{
  "n_head": 1,
  "n_kv_head": 1,
  "vocab_size": 8192,
  "norm_place": "pre",
  "lr": 0.00278,
  "decay_fraction": 0.843,
  "decay_shape": "pow"
}
Each number is 50 + 10 x the weight over its row's rms, rounded and kept within 0 to 99. Layers, rows and columns count from 0. The size before them is the row's rms in percent of the matrix's.

# layer 6 MLP down, 64x192, rms 0.082, rows 51-63, columns 0-63
078:30 52 57 29 47 36 55 57 36 53 46 54 41 60 35 43 53 45 48 54 53 49 44 53 51 37 42 60 47 58 39 48 62 48 52 46 47 57 50 63 55 62 55 70 38 47 63 55 26 47 51 66 51 65 60 50 54 50 67 43 50 65 38 53
104:45 65 46 39 38 42 56 33 52 47 52 12 62 51 47 51 43 44 52 61 38 50 37 60 50 45 50 35 39 48 39 59 31 63 39 36 35 70 46 58 48 66 56 21 38 37 46 37 45 40 42 35 45 46 48 60 54 58 45 39 62 36 50 57
103:35 52 45 39 49 46 53 43 57 34 69 53 46 53 48 51 36 34 50 57 35 69 61 51 49 33 37 32 48 43 50 40 60 44 45 37 44 53 53 41 56 48 52 86 39 52 50 48 45 34 44 65 54 47 53 20 67 64 46 52 51 50 62 53
101:57 54 47 36 31 35 35 54 70 65 44 37 47 53 47 56 63 44 77 46 54 37 52 52 69 60 43 59 49 64 53 54 39 48 60 62 51 48 42 48 44 58 41 61 31 55 56 67 41 44 43 51 50 38 61 54 64 36 58 54 63 35 47 63
115:67 30 26 48 61 63 82 47 58 37 41 35 57 47 35 44 35 29 55 58 46 70 59 52 57 58 58 52 47 41 64 44 45 72 36 50 46 56 55 48 40 65 34 51 60 65 35 54 51 65 48 43 52 36 51 44 49 31 59 61 36 41 49 49
112:51 53 48 53 43 46 60 52 40 57 37 54 52 34 56 43 61 39 38 49 60 41 54 60 41 58 48 54 43 42 67 52 44 57 48 48 54 55 48 59 64 34 47 46 74 49 58 34 45 39 62 42 56 57 54 44 61 47 31 49 40 50 62 54
094:53 47 47 47 51 48 39 48 65 61 50 40 52 44 49 53 51 42 57 57 52 49 55 64 51 58 41 47 55 48 62 41 56 67 58 36 39 45 51 21 52 48 54 57 55 39 46 45 66 44 50 41 46 37 50 44 38 60 52 56 34 54 64 38
109:60 41 63 41 54 65 69 57 55 29 66 62 37 48 71 43 36 57 59 41 57 45 48 53 60 47 41 53 62 47 52 51 56 37 47 58 53 40 65 58 34 48 44 40 33 50 34 36 45 60 68 27 58 42 54 53 39 73 47 44 60 54 56 51
095:64 63 58 38 20 43 42 40 66 46 53 57 68 51 56 47 41 56 39 56 57 46 56 63 41 52 62 68 56 46 57 62 50 62 47 59 41 41 57 56 66 53 65 48 37 45 71 36 57 45 32 43 59 64 60 43 43 68 68 50 42 61 61 69
097:33 40 39 67 62 55 61 53 61 63 68 48 37 43 57 46 54 54 62 58 48 63 52 53 45 44 62 45 36 46 34 47 55 42 56 36 64 55 55 52 36 47 32 39 65 54 63 48 46 44 46 44 43 53 47 48 66 39 51 43 56 53 34 51
089:47 26 51 52 47 59 67 65 57 55 76 59 56 52 47 34 45 66 52 63 70 39 39 57 59 58 48 49 34 28 45 49 47 43 47 55 61 46 53 50 39 47 44 43 46 42 65 38 62 53 47 36 55 49 45 57 42 53 58 68 42 65 47 41
091:57 36 42 64 64 43 51 48 33 41 45 44 58 38 43 41 45 39 50 59 74 43 54 33 63 55 78 46 48 55 62 41 39 48 36 59 53 62 52 41 64 61 44 64 60 57 37 53 46 44 45 50 30 61 57 54 60 45 51 37 60 64 42 51
095:32 52 58 63 56 48 28 53 57 57 67 34 45 53 53 61 56 66 59 47 57 58 33 49 63 60 60 58 51 52 38 56 39 48 55 66 53 68 57 34 60 48 48 45 50 43 35 51 69 57 68 62 53 57 53 57 63 57 44 34 49 42 44 35